config.yaml
hidden_size: 128
vocab_size: 2048
norm_place: "peri"
qk_norm: false
init_std_up: 0.0431
Each number is 500 + 40 x the weight over its row's rms, rounded and kept within 0 to 999. Layers, rows and columns count from 0. Numbers have three digits each. The size before them is the row's rms in percent of the matrix's.

# gate: layer 3 MLP gate, 384x128, rms 0.085, rows 39-69, columns 0-63
# up: layer 3 MLP up, 384x128, rms 0.086, rows 39-69, columns 0-63
# down: layer 3 MLP down (transposed), 384x128, rms 0.103, rows 39-69, columns 0-63
gate39 101:505439598493543516449522378526595482493479566514542461513509525452489399534526522422529464506546504476542464527436546558496523557510420491419524542497481527526560530518468498489495535456469525
up39 093:501415545465479521535492468445472502524518513489446516493412512525453512505550471544481489483547546479454587521464582495485514500530525516536493539480451545496470548520483502499467508506415580
down39 089:516589425474480514472463542551545521496549424510525539521559511509535563544433521511526544528465517512520516478511461443476434504462500428567517416535501489459490444434501545474552447435551475
gate40 103:393476500543475517479516495584491523479485501483509496502430506501509530466550479571415496516456502529515499486521517512530432472387469487522590521433540456476454487516482504503548510534482513
up40 107:499474622490483476373527531499455448479443487481514421478479500491487570496493530462483440530458471533491472547500525485566537483503571464410532452462507502444509472471506455524497555422492443
down40 112:566440502535472489397479535449458462555487525508503525465590532429475561439519493456458477450559537466459476516537547510489479486496595515441489534549469475470520591560518568568482553501548571
gate41 099:511465515456475462476456478511487505485523480465527464456423522544539532479569501543549470393492477503445431476495460540513443463433452458502530478431448558573513525459515568453562420484501520
up41 096:488457487438527467584496461446514490558425518486538474491499431449479514564527516513496509540535483545559479466422467516528436446434488436498415463465504528509452513467521446505486501467472500
down41 101:498457564489558400525549495546505557440545459534482545561490469513410425494494443493449464471497518449575410478524531432468501584526512471482496484477518534447515425481468459487453549444567496
gate42 099:489506453498516495442534555500464430498501459503542511535524489505490430467538516526538436498553510422587485527561522498512525532463448541477456473456527490415485513465529549502530560555421514
up42 093:526470507455468503488523472578519549455532483466502545542488542517501579498525463504503540572503469489502538486503552429430540493557556392472536544502495503522553453448517497476436506529500436
down42 093:574444553556499555568403470471494472529464476496511492454516495460473450483493501415483472445453502523513450489470445528508574483391409529508526413496447439540443545582477490516498441482493572
gate43 095:443634487496473469496527503519459478441478535509498519543477505446546548579467508519470443475479527452484562489498421498491506476478484565462447380481527531527481495524607540524487487494538486
up43 099:510471432554508495488475534471472456489431522521490551590513429444490541519489488471472484475483559493474496565493447502521477501491584546492477542476533535441471482520544539532476487541515481
down43 099:562429520457475497459484513492495561549539455448519486536545504509491452503531442496538527518477506467507464523546573491550445553545521486567437604469482484514528482495441527425493485518498512
gate44 093:499537517534508478504499453560476532417564501517513498540491497482454494507539514564470463418476570474476513554522502553449512456527543519527486573558458512524555474430490471565564529504537439
up44 107:523518467546472435506495468522464469479594530488450436511446495546485521426534467577500492467496543489479545511517513524545550529531555569537485544527478549450455492475588572581454516485535458
down44 115:529462489541503490469511587500486474537518556519471493539476510494486516429496508469577499562545447537576551508504523482569566524431514523467466474473502536434411485530580549510456450513510490
gate45 095:497495476514459465524556475513449546523538491461483562467502500507557549515435507531431536486513501454516508537458468549492473561542521466456542440470418410463519478474442523511497461538493545
up45 091:438515441492464505453406543503579479524486436522463486518517490492494539542413508505548498555522487539548497509515447507575522485549539638499479544498479383512440491435550503479511521480496485
down45 094:537583592510509495523570499527543472560496519478527516503457443458582471537489560568447427446493531490544479429496433460463496459524522470530530475510479457462518468491455562443461499520480462
gate46 097:433480498481481468477456434524493515527435530532529485498472488521560487586548553522505488508508500496526559531512583487553496471484499544538450472503520521531523478518532432453518502581444479
up46 097:496504566462578533430437533492545530463554475460450478451498459484469479463468534552476529467480439457557527453567490458445467504424453517488542539453463481490481490488539498486544562547546458
down46 100:494526515441509557546482545519454470471486466486506515511531511486506499579520477458454528566456510459478480426503596567427448484487515452464437442565533572547434520481434503471536462516496529
gate47 105:506532482442511580545449529493485486401460518462536455508482504438555439515540532535472521530490499542566485453499463578512415404510446488549555528462531522486540542443556446504498534494444548
up47 103:511525510461584480472506477534424499461488472455558570512468461504531541488549507623536466481478535425491489500505456513535488511499490500546507368534429489563393537517503487476503510476545506
down47 107:562494490528485518477554514532527465557613523452434474487603487499491540489530441463499508503513494491472530401496541459494495501532473488515479455506530593486485518489467451445532495571497518
gate48 097:501517573473503433509463481544487445546551592494489503421504534551490470480514538456532482541525490482515515423465471528438534522526456450531485508520415453577487516491494546563447489541584507
up48 090:496551468519469480532438512495516485468452474461576513540463475507497525552468482542539478556490534517496405527551466537512489454516469532449468474499530516458476578426514444465492502516446533
down48 092:530486482522542545504445513500464477435574571526444551398518560531501502465524493475466514493528444436473530437482519501514531558464507522562516516458474479579449476502451499581468453486466461
gate49 102:540495503539536491487499500580504542564520553502500491528570513494530487487508476474530442488544518466502488474534496526512576448472505546492471494623545479527487473511500520531479493510520520
up49 104:414476427498454399458469448492584474437502487539562527507432517489412521592471508540514602510506538454535576466515484506508472502467468483542491492510482505455498505468560468561522529530498456
down49 105:496523577524559512504492603506389492483472555476423477439502484534524481486520443489522416499552475457521487541515498514461498476503451553486498509568590483466457497483484532480494490509502521
gate50 106:475467451504510445487522519551457487532437517526581500492568484482501542435494514534494465510516455525566409464518565480562458501512486554508551539370505538554531476394543473468548437508453475
up50 105:496510505523564451483547528445530465543593491541479460452524522514503562449513485522583499449512527463443445544481519426499475510554488488490402504543467493560500534503529514508489481516531460
down50 110:503533419522516520500470479480486525511508517442434431431500531468539517523495553499424458524488465532460567484484494515496492410516523530458483533524424453566560532515457533499563537490466533
gate51 098:470495453397513531544532517544524539490482523481503507538492508489502475505497471505464530421437462444497538507547540529464484442438526585458538527554529570419485537544464503564572559585515484
up51 107:474452412446510516484500522506505486442425534429477488504496515432484523425525555439489523563504497422559480556456515575569431533594513529497511486545494536380506493519507506507516513496512474
down51 102:488518431523442533520503476457564458535512471523466517464566452452441532540472471450504516548479468489500521444429503485497448527492503454514548482468456496543506513508465545425518509439547482
gate52 097:536542434486456431579509503477501563499542500560458505482513459436520501555478471488496502501537499532454546424496507504450467456456471404500441540513509516473547467532456497534422467543550498
up52 096:427472524517470517497522450509519488577541534489517594465472467489466489522447496525553500559490504493495582545537504464458522550505512517500475463546545487426515388471505460536524544501504514
down52 098:465504520548527526421486487544528440474465463427566450567512513481510483456510496453524530552501517451508397451526560452493469504538551545498547480511493557481490512426561511473534433570483533
gate53 107:469439472518475534514492544476444543452541515518464472573473506500472490466582485594505488480511502524531481448466470449498490507526431520515470485453503472481574548480518446420535490529503521
up53 122:496479507486419509516487510568523457543444412435578454541493508421458550472485491483487490425492468462500441435538456474563520504470491490484551455510471499511528536497527560497521474487506499
down53 116:480534480467516491486461472514554443475480446482488512532480540432470571520463512548463532520495490510536480414580534462568450460456433506524498481473538453443504518466523545507555520489592483
gate54 102:468455495540474529539527509505507504553559584543542540505485525483512445504480454527475462505458525469591481445494490500492538467492566486447515479460508485501523503433564492500456470503482555
up54 097:565456476493503513491478470474434484531537488501534535461546486463487439507531542473454502563455420413481453481448436538486463548550486513507485509475540427410476549474453545502474445475558491
down54 101:530488507537570488527559554514516470503517522508440497471454494533455522459518445462462567460471534509506514477479494485550491549559495522489484500491505503499532447461561497499503464539483512
gate55 112:512509514537539479529498548534558511428478497527478468490548498515503463488548512483547550440478529482511487550493533565538522457474501463509505454505470503485512519493551439510523542577482546
up55 114:477514507481443546471452479509471463472460492483535524500401513466460593529493483551456472549498418472533546456425462550492561447411498508413533487460556489468581544528445510474465570487517444
down55 110:513485516518516516528410539482488465475456507510514448459466490441415538506543523491541455449473459536423501465442498479595511493484534546534525409484510467532527460557478511501500546569501491
gate56 103:465542517483470496533473479499519567473505521413497403491505487498485449453603548529523455500462450453534533566518476435486483516507510474572495508456441561490528465472521544516536454530491424
up56 101:509474454528497500516483525502465524441497512476455455485455469516490479540533548497516459465452468539454550495555496477505417488550454545527486476479562508440500525499597463475401550510489495
down56 104:575451499525481443524499522507471558516506508484487462510499552489520530463488521462474459496547503498524423479459556488469531552468450493465543506579500588548570516510507468445413571577492556
gate57 094:563548456504527506525502455498497452557503549448436549469574484515542519443488500468523535446399527545475537490491489542464481477511539471571531503522482462573575610529486499536557465539525469
up57 086:562423531432547466499515490483489484488434475484461511538466457520459532504465553504490496439570413534529480466500522516587531446517486491514517536534416586538463535513467407509460484447427440
down57 089:401467457542427510523481560528454531532548509556568526458541527567478487519508522501512493516531484510499596508528503503410501527527452548453413453499548528530523466449508497516556479543457547
gate58 100:551473490436462473492565507476451508548485458448481492523454588515484432513515462551523499507516513485510405503477548490487529540532509476518495493407406517481452515457591492482560506548482502
up58 095:466469500547482517512489541519535459524505518481560455528557505517504500489480524461594472409491535500530445535450503548498510543502515525577368525450551489493426459514498533553459474491539443
down58 099:516540495556480465501495495506439536518579524508480537415525488509511542453532534461433526579453455543514558530508476492531549483497481518454552532577441489533520508510435484445526511536490553
gate59 107:420562527522462449510485484563575507475479520543501462528485539490555518565455524493525516522457566459560509534464531509479506462481491542590489488521471528542463584457509523466538503506503505
up59 107:493511517550502493443510455493491511441423482530551517478483463492508545480482524634523532529495466468514533507501563517544531464529525497502439541575500468473533494474534487489501499524456530
down59 110:579529490546468512484413520525545451509466530542466515455507492513504498521445504484419470464451449475590556504442438482549538537428473480570489480493522415481470481521492507526548556500545438
gate60 104:514438459469465538546459532536542500511558497513455526483482506438490543508539473442450449484520524425449436430545506480571527506525569490527473514549493468519455502565462564530457545520518445
up60 094:536512433472536570488521431485506432434471507502508474443505502525465493498505495491477507476459499567500504584440532504476504504496461414501494419476494569549502493514470587462548462376512469
down60 102:541560550518457501462504560515459493543495491536548486538497464440567530461564432531554478519460557488544479559493500465449527476514517519533486590490416432423517478447526467512480535526474524
gate61 100:459489570538537465465477560551501528440501428469463529526590545516503558427516517526524492490468550559486531422471532533503438491521516442557537494469581485537438519449511475489534501517450460
up61 113:435556444505512531501466586525509484501463434472530563500525460530451471491488513517504529557614508484519574504584554491537464502557415497512504460608553519465468444498542545478504560515479444
down61 116:510462499497526505537513478453479515506560574473577469553436504483432495498574511448509508519543536472517421483486552392506553513507445597573497511515478594528521469550571548506486467548502445
gate62 108:476488598570539532525463494570481521548549556508544503500496414512524479524580499482500518503542496495455479538551522482507392481529523512407553555501553517552496527450500513470482518509527496
up62 098:501467486528541471502531491588514526532546483543481415476494527473511376528555487494544498470429576527441494489500491412485487468500510548479486509524559532562469532498510524473462545493560460
down62 095:488509436433421513439501478435455468445556480454499528455492492507514558450410544523410510451523528499489541456496517553575535521465487417546547466518525479471527527458497537445511553533509483
gate63 097:497522518465447533564482496574535573524450491549475491485514465488549517520567444443484483502450496529451505484494458556550534504496491496453508511373501456437433491465504561526506529504540546
up63 103:491543549479488526477479458564482518516486526492502509435458515477552525522488487611488512519436468492527522495534493546465468514471500504521546401515438489481572487519545465593444477516481571
down63 106:477495514441450528526483539543496515507518510557447510463502500487459573517529511545471465524475507519453516498511530591487554463529538524442452498405548399483495530460488529567492538450563537
gate64 103:462490475388517594563492435499567491488403479458404499501516498502525553526534423506463549544502571553448487509479488441495519447521492523548467497521434509564439491477465535496530491488496525
up64 094:546414503477525517557465533525451489522472522486468355474479535510483468505496482455533500502554478518463527498427467527470459478506485468435502464473503534517525581533510503541450484537502467
down64 097:458539490535503483504456478470501433504550475516532599478493503572541541559482541478450516514551454465511518534469600496496490551489499535544490523550519493515392458427507527473549491469526560
gate65 103:498472525520456549517536463463486520558524446526427464487527482446497506443427522503478477506520503440498456447423504543474494540470520553495509551511435456529494528423497437585489543474513466
up65 094:457544461537469560465452579536462460454518468504531530525511412548466535577469443542484507583555492465496515503544449506445501475491504503484498518525481490425434505502473474566506483474504464
down65 094:498519485449490536566572442451536487479511511489496427463540595502499491496509490507487520537407502476527515537446563499508492556573460537573516499507461576532495483450515488449501474547484562
gate66 094:505534500493514522479461440539481540540495515495537440553555474479498491593531455539464493551349495576523533483472501573526517505478441476512542480513439440538529497536511578568465491475557437
up66 111:491509505606509538473492540543431468536459536516472526480564484552466548551530510429507545465503606499408518506469513528569500473481468496471514494521469481484505475553521530456478525438509485
down66 113:482429457490502484544575516513517482482489537535483600460510503529492513473487574471538461443562470515428466485544527469539476497540465512510530485509555567465484534443453508443543487505496497
gate67 109:512553521461557487533531431500559548505488522472440511509515540550529453470552498527456505516477535598510441458575470576556487494537483443487530449459540510513509549494566470533482452522475461
up67 103:428502490455531462576460460482489545494478535486467534526531444494506499479535465431483520552533476511474554507488506466532457477523482524438539511506514524601562488504445568440558536514424496
down67 100:542415524503543523461438502499486486483471541518441475501490469540616500539556468514468475474439515557540529505444518456460494490558551506511484471429428442454499522456462439496503509465524508
gate68 102:556525471495482517464577527507561526494513504470531495494494507500548494471470468536505476336497513444553534479512530509431432531425535501588465586544543491500474424393538519505483498555467471
up68 096:542529463519481499484461513555505505522532443535420432464541510534504527494530452566462503479478514499508435393534547551471460554527511442533530589519497532464514528488509555544626505454472500
down68 101:480498525521514512552615456512486554471484479514591568516475471470436442452518490513558528440511482566533467578528499503479518509488512483510573498492474499489421504467522583500528489495451454
gate69 102:533425469523523472530359459508536542503513480513448527430489512489466492452469570465536482506520529537464488500455513485557488546516531546500569571514495527567537554545479530464501511578524450
up69 090:480429515488479580516472461453585491482428539482503524503510495484474484521520518501540543535488495513527476454519475534515543471426441504497444506514556564463575541474444602503510533436474476
down69 092:479519484435514470525582543524425467456513527542519498517470509509585456473465499552453456436501464436560457507481533505441506522558530483478527485413484478482481437458478422439486449556496458